python train.py --num_hidden_layers=16 --head_dim=32 --hidden_act="swiglu" --rope_fraction=1.0 --qk_norm=true --beta1=0.93 --warmup_steps=29 --dataset="wikipedia_en"
Each number is 500 + 40 x the weight over its row's rms, rounded and kept within 0 to 999. Layers, rows and columns count from 0. Numbers have three digits each. The size before them is the row's rms in percent of the matrix's.

# q: layer 2 attention query, 160x160, rms 0.209, rows 82-159, columns 0-31
# k: layer 2 attention key, 160x160, rms 0.198, rows 82-159, columns 0-31
# v: layer 2 attention value, 160x160, rms 0.242, rows 64-159, columns 0-31
# o: layer 2 attention output (transposed), 160x160, rms 0.296, rows 64-159, columns 0-31
# gate: layer 2 MLP gate, 512x160, rms 0.253, rows 0-3, columns 0-31
# up: layer 2 MLP up, 512x160, rms 0.247, rows 0-3, columns 0-31
# down: layer 2 MLP down (transposed), 512x160, rms 0.141, rows 0-3, columns 0-31
q82 094:507486560474490527538558517529457524525519465485481510521480456433559498616521458514451478492440
k82 091:527502466479546556487533468506553510491492485469453520547488479505491489353591502560496504524531
q83 103:478492552573516482571527457497542501501465516498512502506528442509543460544452460472471512521442
k83 116:532510449605566484452438523524537488566518508506483498511505551455475439466460500508467512535488
q84 108:464480476473520542504507563477430575464488528558527459467533560516449507524584490473520509475503
k84 116:526484552562500544516470468587516525502492445519530490436506458481494504510537486545470559545500
q85 090:571520477451476412470473515528517476497547512509507528494474553499539426463446549490483490432572
k85 103:504550516439504391507494508495562509488517447461539524519487526439503592511461482486472498522482
q86 095:488471477519529507587495512494519517443474530460474521532485440462511571524504517443608502528480
k86 102:535490453528526501426476489552505467498486461515505468537524512614497457544470501561381500496569
q87 108:478505540500505503505481574472410464466609510474500554471509519501528617448457490513517514519535
k87 111:516435478525516553537496476507530497498516476510459514497496476523542448538469459480488459559451
q88 107:572506449551495499477486585486452470514504487540494475518490533479478519492501528546588567541527
k88 109:461460501543523483565526471547516459502523479436488501516491528525565512508448499527461540449474
q89 109:529509500515548473466478600553538468578464522485463542425503497512526418489554499403462522480511
k89 114:511571489487508457516499425458465511445548429453467516456426471497552461529602486432507521442472
q90 103:437487518465495521471397445466509512477565487464527544537510495403517498508533535486459484485478
k90 118:560477474493470547546523559491483540521484436600546527506514464631515497523524487464570531523526
q91 108:432475512514500439522468493462502451524543533490504484437508533548489576519526490444499500548515
k91 117:509493538520448488516510485578491534433434502568451469441494528444506482453507455443465505476435
q92 099:469473455542499412515494524558496468554514521489543515520497540490566436518456474480533520520477
k92 107:532445538520529440500495478460507476402529488487519461500442483551530567478504549450473490498422
q93 093:494538555419502506522554451497485431528563489453435491437421523525504508465467465431569548542464
k93 107:567515502427503551487455517444424480470516544559503497412470473476547515540506552539399513442465
q94 121:518481467571493479497557431533519526570412548511534469515525474480522486533520520477469520455536
k94 115:497482453609517464492440511541544457516498524459515504473506542519471494547418541523491427468564
q95 103:495488502520525477535530559544525491542514463520536514468507468530503502531541457551496465447550
k95 119:447519495517462517501406418499542477460480477481477449477402514453515582462528512464492444453464
v64 084:499505574503474499488535534471538488535554516498510513509434528513491543523516550518546501499410
o64 092:432517493525509548500526501508503555493543508506401533437458536474546560540452498505493480563447
v65 082:489522464441478536466544507491525518545538522522472457486491505398558456441594495495553552612462
o65 088:460485592487519510436540543513530511514439522447475572460575495412517478502484520513510539542444
v66 073:459498485525485471522535540511484447472466539581459469546525466439429521428498519484570499528471
o66 076:490552501480492563538485485574526552474481464553474486488491452452495587456492491503477501540538
v67 083:518532564481528503574485534487484473512533567532452536483453501457545440475499384531450531505456
o67 094:426501489468535524526419555534528531502502519524474506544471481538527437455540448516488593463435
v68 089:516493478511460519514506463513554533473521486415499557447574470574496479473574487556497579566477
o68 089:519561488461380477557487485457487452526568442465559551552467512545500504446519514559476491475480
v69 087:459494473490512513588521462487532525546434479545509534457467501518428498468571503551577555599528
o69 090:465544524499520471503533471597563497544506540485436491497494534500490530425526409547541547579487
v70 089:536467512528513484555503626519447542516496594590494503526524519511553448500513500484515478460469
o70 097:527530487482491483593516542534503542574390595509470457503482490532500425540506486507473511510453
v71 087:454541514478511503495457525503533496463466507522483510490496440488502495494543469522500496577498
o71 090:455471533541515507479576521499542596464481453503516496467490492534508478490542502588419553574495
v72 091:521507541477458463501555474507436459478430497475440490439535387550484561512535508520545548552452
o72 093:506541494463432542526544495505534548515535466462501534509499509524453515491507522498525546519481
v73 069:509497511488551534472446572536473543424513471486522522437511448496495446506425518519503467554478
o73 079:482500573468510488523502499483545463522535443564487569500488502459512413542569531548563499546495
v74 073:529493585523518517466531511541485495526521486497476491520474488536495570575458505443511416528591
o74 083:437492545582511534492461484421589549510526509526616459502473562547476595533582499569539472532465
v75 091:542506507488544526444552549505460537458520497506525493452460509491496533541473569508517481595481
o75 095:528524531425469540493510534490503526418531486435547540458465491535469493524482517533465451564517
v76 078:396499535444494477571421561500493462470498521501451465554479508446541467534474542497430522396486
o76 082:490456543502530532535495526509508479510490591531482562444465518477568483469559581502468455410458
v77 080:539484565457473501478480503443459459476487457420436462512575516480474500513502542555510540444421
o77 089:492418522431535570520581500450495514411500449498492514447494503577539488529502587459555537436441
v78 082:445541502560496552527526488482495493448520549428485543537513476392569492475446491417535449438582
o78 088:519568535476509483529457477561499411453440448519459514501517469506486489485413406493496457458523
v79 080:519486557532563498487486477457534540475448475565553517492484627501482463581562554492492476443530
o79 089:522510482471507488528530497521540494469523582476478509450441492529489455564441504547500483557464
v80 071:497553509562508406510512469512480514515503523450564509548495451512487502488456518535464454425506
o80 086:507568496532511574496456509480492437441483564430539497491512479563490534504489513484522428530528
v81 079:508493508501510470430448517471442520454514536525498471489474583494509517537551555545483466518501
o81 079:540464457497478530459473524496511468458512514505526468466543477522503540554481520399522521484490
v82 076:591501473498482434469478490434538491473559547541464525557508560442381514509530543529471562493493
o82 088:556448458525423548507485453517573533456491552507504465502492412502471496477486574489525482461450
v83 078:522502566533529516526487470474501569580475519547484531530550477455482532506493549541519528438529
o83 089:484530533379418479481508503547450513572437557443437543457436543433543509495453439500522562579445
v84 084:496440441480454524470507475499496481618509459449531481496519477568495513420441554537497614479507
o84 091:506476495560540542478514460441495496605505477465500520539539428544531552467444492461540595522510
v85 080:473517516525459486449510501530492559492492514529513497491546428495460459482506513579479504625491
o85 085:407537438556456550491522479521454539523492461517538564485475577507476474519516552530488531510511
v86 081:496537479477504544515511533517547489433481512540483562562466458470543526563534472460448461507482
o86 085:464505531498486479505484559472577498456474540510518477407443513479463468523538515546485554427475
v87 078:506502492456506491501514514475490542421505559511477537564514508519492516454573418514476471596530
o87 085:503508514585512460494575519485517503481473536478511522551521424474482501455525494539465453509533
v88 086:418485526498473489505572462536448523463513497441499447452484529534527490474502454453539556456597
o88 093:461514564478440435560470530544498484555558475469541494528484430532407553574490494526411518453572
v89 089:534568513507468523499505465520529487533508565541502504472552526528502419457496535530497430414571
o89 093:505506522571403457446473525474517469482571482508468458489533473518557524501451542527522444525509
v90 094:484517441445468458503517469418473548564537490396499518435493537442529464484513466446463549554504
o90 093:492435478522459558528453431489503440511463543419500510578568517500388508473505518570464572527474
v91 089:487471517483486503517428521486472453488444471473532478454504553447476573578507528435529495408510
o91 091:536456549491475458550484436547498462552427525478548469497380489492508546560426478483557452461530
v92 084:446526516505515550463541538442465497560491544527459458478539478466501489505522536476544512549563
o92 091:455484510422529520452565542486488520498495489490402544501520517527512548486482535514552540533575
v93 080:490517571496518467455470489496452510538506563456526481553474547500522564530413487525486505443500
o93 090:504533532456503510438495499485523553413559472457515458518501517488538566454544522462494478500487
v94 081:552491421479457500519487431434533502454505523488515460519481490510529508458418548454383499433574
o94 086:555500441501464495520507432454509519520512448465547534481538491481583561539571512477450459475552
v95 074:503445536534503509519549485496498553397472450527585539635472484464476542540513520492419573542482
o95 093:473508425531498530514531412526495521522509531537458567426460418511538566553491534557496518531480
q96 094:586443581479501496518463476430534537487458517505531502510538551451455533519564536508549490428576
k96 087:433504504558522493466559452498540495508430520454531470508487484565571470456547501499465543492521
q97 099:475555517513546519518496383496404512476520506497566501515526527436532491554548518489550426498436
k97 106:487433541456497406540445539513523493520443568498392573487499498566515495529544505477559490487547
q98 108:522459524557434457509537485498547440544515501477463488474493460526509541499507446516491511604538
k98 091:467546468513542474471501484465508456518551400499550428503563451497517491418474418483470575491444
q99 092:605514560522531440559416518502454552530515470478481540457532554438481456464518506489470455434536
k99 094:508466516552486495473551445487504476518517454441525457538492524507545490544557498602498418474500
q100 093:444502442515523474490562435528473410469494494459486569530416408498540494491471492466467517499508
k100 094:493481443610490469507532464554467486501551503532527501505496523427445509525479577496470518527493
q101 105:463488490493442516535545471459530424508534446476423478465470477485540534513444457504481556503561
k101 098:575555504517539489447519440470401459500544465499482511530531475468520479455525546531447554527427
q102 107:532502539484534463479504497521463601526444563590539490494522544464473490459489541441532485494540
k102 107:482465531461461500544471511567521489496539524482498512464508542509488496556550431443537517545513
q103 114:514493501452526506453469491550475450534456479598498448542526498540483497484550526509500486419505
k103 098:488551473498506492568564633496524502517478505525499502485506536466507449497467478470496484433544
q104 113:545554499528518517443551469446511375543484462471498551517449492582516490566490498480457525471509
k104 112:471488467402522461475423497454513463485530478462548546497525416497524542493505511477464508447457
q105 111:538504540383530498541509537514448590443520462479459511427488533507494459442462527467475504527529
k105 109:540553558414521545546499514532423568509511557532461480477473573517481453538545530604543474423529
q106 117:486512516486544514555488549558493517479541494493465495443517515490473531438507555479518480550500
k106 123:492502520552592543451466458562521458496478546461507474479504509525544534539518467486541404571450
q107 115:418435506505545513474481555547477479556499528519483434447595543490478542500469526477502479488530
k107 113:466529519491534495490461559504487425467558492492501439411513541461467460467519481450462426468537
q108 099:512485530449476487506512459508552531508512456405513463466532424560488535547482441497589509552503
k108 109:544572510455481470450526437437476547466541475512588530466548516532507487462438521466513570559474
q109 110:464515565471476515489559477485506460420517534436554508510478497479576517509457521516489438512442
k109 103:495497507526479481488461457470477469465536520452511489484514490482527505460425537499513499505488
q110 116:491548503540477473511496461482479499544542502535532542510496492454484414465418475512532454600477
k110 108:480475464502473456539529491458502500479543574530540549523530431577571548553438463520492490552489
q111 113:505516487473487535531483500520555569441484530490501567507516473530496574489407444512513585482492
k111 108:492493512498494534510522554510547590471524568516527494504491516515479421435471504531569558498489
q112 099:516574478444418452514521438458483463462503587477508550509477534558554505484506530542511536472533
k112 090:506495512546479493476507532500552470521510490482512560514454594523539479472538527447507510392534
q113 122:511487486496503448470537441517552575568451517529460482578454509487506547428501509401550459502549
k113 115:520477513511478537499498465489471492522500507507572507549507423478443467524510525474491497516490
q114 118:448533460489568436530545481468424560485504512519505532526551498481391555493517495513552534537514
k114 114:494449446484515519499426519485551520499484557491541525491542561510490500460519469506558489548464
q115 117:548484563502472503436465496540446532502509476494518508509473536419439476441525531537530488583481
k115 117:530488470505493485456501478477460489475512469544516425440513496519492563488547526533523539483516
q116 114:511494596462511415487458512545491573468445478484486511515499494529497529509485432507517523547481
k116 112:550536547546527429469480467511486547498477506527515523515529550414545522461486518512527521408509
q117 108:479469463482492516510540527530429538521531436501456475454511535409489474510500504519485526547567
k117 105:492487514384513542473464542486436465431510555505441519531547418594552466473485469517409482538482
q118 111:490582484550462398497518486519536568547521488585518526557469554398562496496446550564534535484456
k118 104:489490491543446474431485485521519447500474522537560507562524491549473471451481491492427546520458
q119 111:549527507532516507499543536467468545591528498467487464461621504351538473512484528530423547584552
k119 105:466464498426482538438545450510460423552454495529527486475533550529482460462488487489479494527494
q120 124:512555442529512516482514546470508494489485472525507519488479500496444493469457483496455455515493
k120 116:456502547531491510484525578513464438553475478466569587514476484426471419526548506414479450531495
q121 123:512497531399497502543484517535505494407532492486429551463566443591549492534583550550457449400488
k121 113:454474525475499484509489510496472493451477508547446548518450589484505438458584454560512471524551
q122 109:499477514564480510499579458442524547521475546492517559507483500591564559505490500549476479468469
k122 106:451473501501458524485466452440451470487566437524481484534591432483536484467492509513422496534494
q123 110:513460513541515566522499519508471455550510451514435541536503538496362545408442501532511418558471
k123 116:528533486548540537459597489465497462486519417530552456476510454483430457550451521523533471558470
q124 125:406478512477487515502505587573486453471520500511471484444455564527495506574586499503506472497469
k124 122:561524456466507554443553520539452547448529493447398546460499516525496496461524552520534449424485
q125 121:506506487522476494483478569526425466518470499435570495418475536548555496492532483481497578453419
k125 114:478495509463512459473509567436453508481440538504496505496478530536475487569524480480420468497518
q126 112:553511479454574578441535551444479493502584560552498467529519540456488504476477506435411476517456
k126 109:448514515503535575540501553462481579526486475474478454508534473528530501455510492517466550457529
q127 128:467473483541598499441456459539491508519446452487563445460513537487512506498504461487512492523467
k127 109:447515492542559421432499454560541511538491501473544491484487503475530522462487552492464521445555
v96 104:437497513508546454531464537473429522503511534529464480523522564457480437484549613470532517456494
o96 112:574488493497472538477551487490501460559456434541499482428465478498474467533505477580470575510520
v97 095:509509466472441495563472413502512517500459423469501474560424520481486547502551534508589535531482
o97 096:468459524426509426418656551511501441526514545520522509499492452472487433495481420494464517441499
v98 096:565530498438431510467502517565420490499469552434453470466557524505513561499570457495471496500411
o98 101:560527486535490515442477495483583469498521573531490545458452495550568533572547476541504540452380
v99 095:501528463466473588505531546554417531521456531534481499506538430513551533508514523499434459504513
o99 106:393495448505440478540466510478518461455554500354494497495507502510506577580544451504418554526471
v100 098:437528542510525590488549458516550498474469525514518578495524488572475469504556506514486466522484
o100 102:576548489491398547494484550546527518522453506511492441487463458465521521514490505489512544489450
v101 089:481504527453489469568486465416393472443457493465461492436458559468503434476480553431528574457481
o101 092:565527508489502501469439573441483496544482524506559467574464485500543599505507529514466474405557
v102 109:494480517467471500467539579554493504491501531578487548521523501589496496511478497531442467446502
o102 104:483488483501558581556453554537508468568549478455456530419458532504529482560465411505462544570517
v103 117:479525530524494506421506528432445522566613519483569505517509515482507441509490518403493523489465
o103 113:429472482424533529557495543517477451593442454572508495517472510543471465470508413448488538516558
v104 116:529474536486547491538534473511493450529546476472536508523572549483530527485506500514528540478435
o104 118:430509496390465479549464463525546542446422490532515526452460485499451405540501516535555528452553
v105 100:492520476436482534495543549470561510516467485445405428494499452494450515475494458496547534560469
o105 100:432524554493521483513446567479482510439537517469556510510450514470549475531466479446476521456452
v106 105:559511465535564404537574427468480453501461488464526491526515470522471489533450463480442433501463
o106 111:525497504541548533444496479511494530527450509450495546538537585509468569556404531536527549517493
v107 112:501448418568559580498479524425439406522500537461502529513510562441526497483520450416508576526508
o107 111:465424510439451467449490515495498511423495526568540490495559534507479531523489582499476544455533
v108 120:502480596539573456438521522483482536478480466504503572485469516457456462492533462493510497483536
o108 111:558557474488499583521423478466483402473534500513484476502567484489518518491435504513448556588498
v109 097:452538451473476474505547564433489523543495566430495468480491492505475539521439549484463466420479
o109 102:502531535517512579578476583494573552491489414494462516519405525519575502447512472515502503526565
v110 101:482540500508431560534486522546506483543612534531512531434515524498412488500535480550492510491396
o110 104:438430513487518535487528476451544483509480537434516463482544456521499524471462468592505501551507
v111 101:512479528524450426593484529494492530529446459488476508480579458492526464507544439522431490456470
o111 113:482545501444585546471478513467474504551502514581562484518538545453475480515449448504514486530473
v112 109:486496524497533556492484468445501450551560482489489465482498477506466508497534516499541483619531
o112 106:468523498503508447503521476433493539430522541471556458550454492485500553509516466433563552466434
v113 110:503517549493585438466597470515440508497526573602548448456478530493515430511572497532490430434550
o113 112:547463493601466545563503511463517457509487528484473474541490523536405463446512527461487493493532
v114 097:500475484510406481552494518488439467580479461490520493463485458515510482497470541554559556562488
o114 102:461531533493498479494537478462558491486487569388496502494493505488476495513521549541438476454453
v115 112:551456452487579492522477429515527512489512464511533523569523528527513457474515580505418498597522
o115 110:447493501528502460456552513531400455442529578464504481504507507421502510543401494482473524469532
v116 090:518496488541552504499442428555526482493523539567523405491463489476494522478533477556512562443458
o116 096:593491572496475459522471486519531442536459522522440502488524483507475483550567566516514518451401
v117 114:509464420474510535518563487439520484495623454501527477508373474488493533510544526519435466507420
o117 105:458482507482472524505418480528484493557438521469483518528538567466461473465480412474500529501486
v118 111:511519502577419491434510492515506500457529540521517472516510506474474531502505528486493535435492
o118 111:553486607511488474548489543427523474590461450537566494459534505523484549503475459464420471523527
v119 110:558501496534529447549481518518520520526444482533584531551528478506480451518473547499440523401533
o119 116:528625498566498486496576524554482482413499550480498556488497451511472464528487519507538498603525
v120 094:481471516515526488533572465493525482529525533551585443475497396505480516494469485482497511506446
o120 101:549489485516496560457438554471432474479439524478514465511546577444397530498551553482450490523485
v121 104:574503474564490500467596516487554539453572438567559499540571546493459526530524461523482482442482
o121 106:514545544503436562470395488531499538507450486512430495452494503503485489469455514493505464533571
v122 111:442536593520444554487470531492537540548530501453556543489503491477515520559491516463459534529455
o122 113:457537461418478521534539514474523508515478498533484499450519503533493466416504479494514496463488
v123 111:506467462481450507538468547529417454526578480455543511538564440464459476523498478476540480444530
o123 111:514456464528505467347512525480609453501484471524506477503514557497489537562581456473521529458531
v124 112:461455441437450503492533519563491446451587401546477508477457430490464441474565525535487491525487
o124 105:480563596531512525484469541522551493466524465432480546474555529492478508509497497511532544539499
v125 099:391476554526498525486482525580488538523551546493493490527590460485498361457508455489487454476545
o125 103:503599496484553541463428474429470502478490385573577460501457483564512488549506439513532476501423
v126 109:525452464474482546532475482485560470460537448493530488477529468478493499531483491469534481516506
o126 110:465470497438513500509495517585461479510432581465480565481483537523551471471526544524567522479516
v127 107:442482509499475468476591477450507503524449543462530473464505416491520491505511496453488549563518
o127 102:482469438505510502515497592483497483485478554462522476488519533487530502499430505501512496479534
q128 117:452501487490526514489523480405452536505450513575504515471474430449494471531554436476485543553530
k128 108:495508444488447538511563543461431521486536516483447526599547432521482540534505476480471466483410
q129 100:477517558480471455543429536556503478543468483471504444532496528514499443502484571562497527513481
k129 114:549534405504477467518526520411505660499543560497519510478530487485501544497516428467495483518489
q130 072:493540504513561495423543446436484569558535485434491518383456460575503487469528382477490480581502
k130 090:491496568522551545519448522557481488432451434485471388440458477461526475506449466474525489480472
q131 089:517536473454509494564496429433485546484516493487466512451530423611490448501542463469516484548522
k131 112:473513469436500521418576578509494528524553588494458542577499475500542412493468504534431507546490
q132 096:484454509540517484501519487545482471490478513573502429492410520445507559507444559468551541445511
k132 113:485496531532503496538418461526467451482450482530500391430480511445542546573464517526584542520559
q133 090:468495449474566454524459508504576543437518535515516537483470482470478487550493540533450478472498
k133 084:554512498529525474476428513527519454555603549463496537516484466610452542519534526471553487444493
q134 087:487499516450510509477594517432516526477509522494453520465535485558451463438521424488531484528462
k134 109:489517482452461555465512489498462548506590487506486536565460498541481539473419524531430546497509
q135 065:535468485448457449536432438499462523453470515490538464572489508535510494530487515432544474535526
k135 081:516476541544496508512455476536571540489530455456474503484536519536525504509511549502482491473543
q136 089:519482455511486576425484429564491477421560542513482447500529484490515542427512537564438499527510
k136 099:496505521510552518610495596500537538516470501506519557456527489483441502503498484483504485483517
q137 108:482535544485479495472527463553476484518434488435560501612514546445465498549467494475488474455505
k137 125:540467468490554446498475523478480432516529496453500457530491496461545460476482495409518422508518
q138 112:464547501484505501495509490511470460483488535536554531459482509507542504368521482497463513506532
k138 104:533557498546528431464478516470480543529518517486444492494559556456413439596507538443511494507493
q139 112:463513448494531541502556533504485455468498473505452485479548521492543458511492503485497516471505
k139 112:469524511531518474509506483451530477531555464496469538575475421477521491542412592476551508540485
q140 096:457460474506538579452562452523509522452519471582480519399545494461522400547532519505465460540459
k140 104:596548519550490537497535518437486553536480500500519504483476469547493545490463445460543515551485
q141 107:456508548514549528471562423455475511491492501485455514444549468455487475493583532531449502562498
k141 107:503498473496470501485432624478524562530563542439485517519443488542538506471502553383489553547528
q142 128:433469527493509514543490452511502524440481548497530480522535540499554566429491422508461511510507
k142 111:563461524514533540528473502498499505471448514416567509546499543465558462510522479531585508578459
q143 107:572489538478482455519537508470456528483488502494445486610517483479555474432452413517609552533489
k143 109:475520431460512484455524489496499477505559550485513507538530497509540545561457526517468522545447
q144 133:452470488549530481527482519477484524495484513541488494442487492426498559582455531457485492548551
k144 120:470532450478553539517427515454496459486522499521572447431495556479464456473545505503440464442479
q145 109:483556525538489535513504453511534501561525539473505415553490466469437466503480528498511467491514
k145 113:447561479564501540483508507535534508499551564531484552561461402551522495465501455489505499498536
q146 106:503481546475524546558593509510555546466532446553535471382485533525505476553612480478575583488528
k146 108:505506555473470533529453472505466514469428462514532501419449464408447593415561467577462467546513
q147 124:499478563510572496476545462531548532439433509493474501503545500486460477548528501498511516516531
k147 113:551542474513537495492459509512538483543474526500548509487458558535530614468474519517514510542544
q148 151:519481465632501508451468378485528500529481418529493503618472490527546517402459465514575534546496
k148 125:499521547559457508577548571564521515508451551533489470597504543550483541598478525478455508427515
q149 117:506482475526489525560554476456464515498540479454452478505483481449442444518478501485498496530489
k149 111:468492449458519534480497545482436504492431493459541472518499479501534520506500448455552484492500
q150 119:534457452437444530481500518502436517544501526523528527407471482473484506441432531477523463590513
k150 107:478480498410518478497476533489478524465520443512548467456467493520453404618532488567417531435468
q151 150:491505484554463528543539529498507491409464528507517442500478506533445492421464431474489549465487
k151 119:585445484548476507483489446528530534532532532508523494500521486518502519607526466485504489538548
q152 127:533488472419537511482514491520401526487456495488471556491483527489487488546530566530515521489572
k152 118:486494469471557465523546536523520566522553506528536544492497519453470477441494460499529515477564
q153 133:508436480482467426497509452530543454436457445511537478500563476567491508574516533515522511528434
k153 111:539506495491471417515493497482536516518493564502515447487483483418477474405507454562469479499524
q154 128:487480469494525533499528503440439490611531443496490520484466561498500446539522435470508447419494
k154 113:554488573460474513454480526510397517458477503532462502460493376512565570478509467469516527469434
q155 128:440489485518538488437548485505477519507496565522511517459462479484499434588509519452537426451539
k155 125:550516440543514480535442542489495516455455512561478534490486565544462539508507451428472530527591
q156 131:470503482445454502499509476519555483471479496451501477488457456501552493413542498493520508532494
k156 127:559510539465432499514529560467516507453450494556520564489458508504453533543559473443403549451506
q157 122:534490528557463426457526450489468520566484432530559460536454458506526494569441500508482418554472
k157 119:524581494545499449576489489439473491456587523514463489511467503509620506436411462516564491497559
q158 117:537485480441525490564410586508441451452503506495513525510449541426539461573501471526445517431485
k158 101:448531489491505493450554446486512554578494561591561538459487499570507573480476520500529488476491
q159 124:511526490500480543499598481522497501536519511465499509547509464438476538448490402519524541468493
k159 106:420535515497541532517482469482518474513489561447527578470479479562448460563499506571499477522569
v128 125:531504396523516539545546515407458489511525378530511517475497541542504468495459488465457535434512
o128 119:435437546462507476477486517564588505528411554473513502495448463430568543539485519516523433423503
v129 132:489475499501505518483550546522468443471488540467558497434495432497501496508542490452454436518512
o129 116:443495539525399526531473474554550466547519521527475472487445655512481489492417551497517483495476
v130 127:493428466488462472531478520518431518497423532478520427478494585434544499445510526468553568563532
o130 111:550454468505468486495565535522492609543550541510489510506450485513476512564534467540510446492512
v131 130:439510620532483500550565528487521461528475500541401556503488550491425475467480536521492502523469
o131 117:549442478544475493575427477495520530552462522462537468551511457572458518516476517514512516468437
v132 119:476522514504504500605536468486503444478435518561439569536581521536466506518474461565481411479470
o132 110:534538423524525443477554509554482519537562516458536509496434472510570464543542507519518521483496
v133 121:492464440518499460536535562523535491503523549558471513493470551500487555566471496446487475398507
o133 107:502524540509524520489439505472476510546547495436534571408548523503531484492457426513499530517474
v134 126:471523503465565425448496542484573525489485554492490508492517510489512493499508508488523555483567
o134 114:504507505550492471494522510521526455492525476482461409524456501521513551514564444498508465542445
v135 125:536493444459459537545511516537481507496533447504552518554541531487510495500508484533503461489516
o135 117:479510554449505406452472459509502517498490557546550514480561515492481473458436470484442515497539
v136 122:487487528465501504530493454475457489492514451589521558539524482500484520482457476534500520508505
o136 118:488498488508519541463528591480422510490476439491474505501492530507467511489479556545512443468495
v137 114:449527414463519441501471513465543500502525564517495496526525549452479573488511523485464514544500
o137 109:466569538575523512483551519508494535458520540493473515410540557560480484531509495508516541501475
v138 118:458492441487481432558581478443527486532454509483529473538567511556563453508508498495474492500485
o138 113:485467517482493520464455498540527502438574502500477391522470500456525572479512538463508444466556
v139 129:455431500511514516499490410575482471511428473504539509553489493487562549466505525478476425453509
o139 123:433530479504488463497413528548430473481570512438575517615497509499477493567462483480530523516553
v140 122:507506408441484497496566441493499525511469516549434552493502544513498525483447539492533461543554
o140 113:557491481513496462473502507497543498501466476495557410464504477456555453565499507483514542532513
v141 122:428444486543551480447473488475544466548440462527468507497439520509505502469497474479480487568515
o141 124:473559536528473508441478567600543460530558492516523489560497506448490505474476485450551537542495
v142 133:533466477438511509478476509497457538465488449523558529522546421488497485578553498487575458515426
o142 116:468525515525532438558542525538539513488471488521467485479513537534460492446561501552484558501531
v143 134:538378389440518485485437452515503530565590520486448532468500497508417449525499567492495449448519
o143 116:515527589558499460476496485549462466484496492570588501538410502566572470562500519482446519506495
v144 118:517447492422487479444459504451463501425413488527420425493531524506467572513485579431482508463480
o144 107:523532484440525535500541511451455499470479543467520521501517430524493500587560433617572474456490
v145 124:521541535480469616531540457553499443552582467475449582525468440486444511423492466564449536515499
o145 109:528450436526505463515451484472451469493426464515610503511520526490546484481436541466465499534454
v146 131:550527463541565549424490451498510460534525540447560525524532496470467547527608548529476510519482
o146 122:563522537474487475534489531481505529473508506493494506477483592577510427501452447511491506471491
v147 120:550453549475475471443573500479507535465524527497619525488497477560546474553496500548496527551524
o147 114:454514475529466555475474567573463496528494467476419503539572520426472545471491478517520514464487
v148 121:489577495529476453430494514457503570502501474535524456496601522593493420512538476503516559530493
o148 118:508480478527575490525472514531568480503417522514444482509493507435511521490462515493498516469544
v149 104:531523431577450502468446464502446513512522527488468554512477479503515565431555477472475487453578
o149 101:473456493499547555495535425553503530489533463515512481513462470533508548529509457452516470548559
v150 120:491453487547448511414501494459594462519552546518485545454461495530524537435537478462468503508527
o150 114:479535503448520505557461430510515496442561452465540472564501501481570521495473527573487459527543
v151 137:514437451466553490519489525468503562535443530525562470470514536522479613460534494481474496507523
o151 123:497553529516463520461500479500505479441597458536540489561523582455509514494544468489485599511516
v152 131:495499484493437465572512531503471513457451515620460495543519559514415509526511517461468500503496
o152 120:477461505531507531476529443525521513439538544461510505559543523527477429486501446513470524528549
v153 120:481545499508533477509478536493494501448513488493494447521519468516624486514481472456462550494482
o153 112:513522547480472566547497530519474474472473517528529519545448454384493513502562455487538486495489
v154 124:472424490456525466497440497477580468518513516491453504514507441478497508493508542472462521548432
o154 114:511481539495473481548518462507425445521475507544504507561475523520572480387561485503525546565500
v155 130:506560482449453485507520511487457478533517482477519516545498518558523492486551537561544575512440
o155 113:509470456507547541531487511498531530504522473496453508485565512367513438449496453422522487433520
v156 117:442520406570483507535466458504481493488518513465422570525557551491483508456482539555479505513557
o156 117:478451501479523486521452490564471433475472536462517512521416523575475497515453457410507442561484
v157 108:515432487465534580463510581477495562475515561525570488547475522520451500449546521448521488486513
o157 105:515511493531474441548522438438506478439482471506547468545484484489486408419511481559483517506475
v158 127:501449480541492486477579476569404503569519496460545473447478509477511437491535383568523467454545
o158 119:506507461502539490520490527470515449546477399578452503397542534539443549505517559475480485548520
v159 126:515484419552556479518448552498479498431432545448483421530454526505531512436472518438491517512506
o159 113:492558576499438476479570484509541472540529544475483487524526452466512499509550467531479515468598
gate0 119:477553461440456564477566499536470452501595506455525468539521521498496535509537528497394427516480
up0 115:458481497429465489523540507522508429521475501491507540530460395464510474449482530482496535476518
down0 122:494500466458511385403507472487503487501491571476514510451458575528462506482583539488546529457594
gate1 107:560518547483441504533533449478526501509456580511480481472553412474503539481509566461452503468500
up1 093:489526505506520510558499483482544442529425481505539408420463491537503495516452513479518462467554
down1 101:498527458488528466528470483455514479522504523509474575430501486420505435522617474510531480500462
gate2 045:530523509500544488398518495563529498422495477588485554473522503520513522512510574551422412555511
up2 044:512505391508502513550495488516485446536415457508482498466525429509559547522496511517479461504583
down2 046:491545519439507464448524482556614504464494491543535521543538518556533534465507487453456481533513
gate3 082:553492541457512487559532511497526549482582534501567474543500544526528564485595491577415517462485
up3 087:482494554541577484480477502463522543454471491515550509414527444444523484531428565538508525468491
down3 090:451517549517524464448523529492451468422488490566480544507542526433443547481484485510491480530575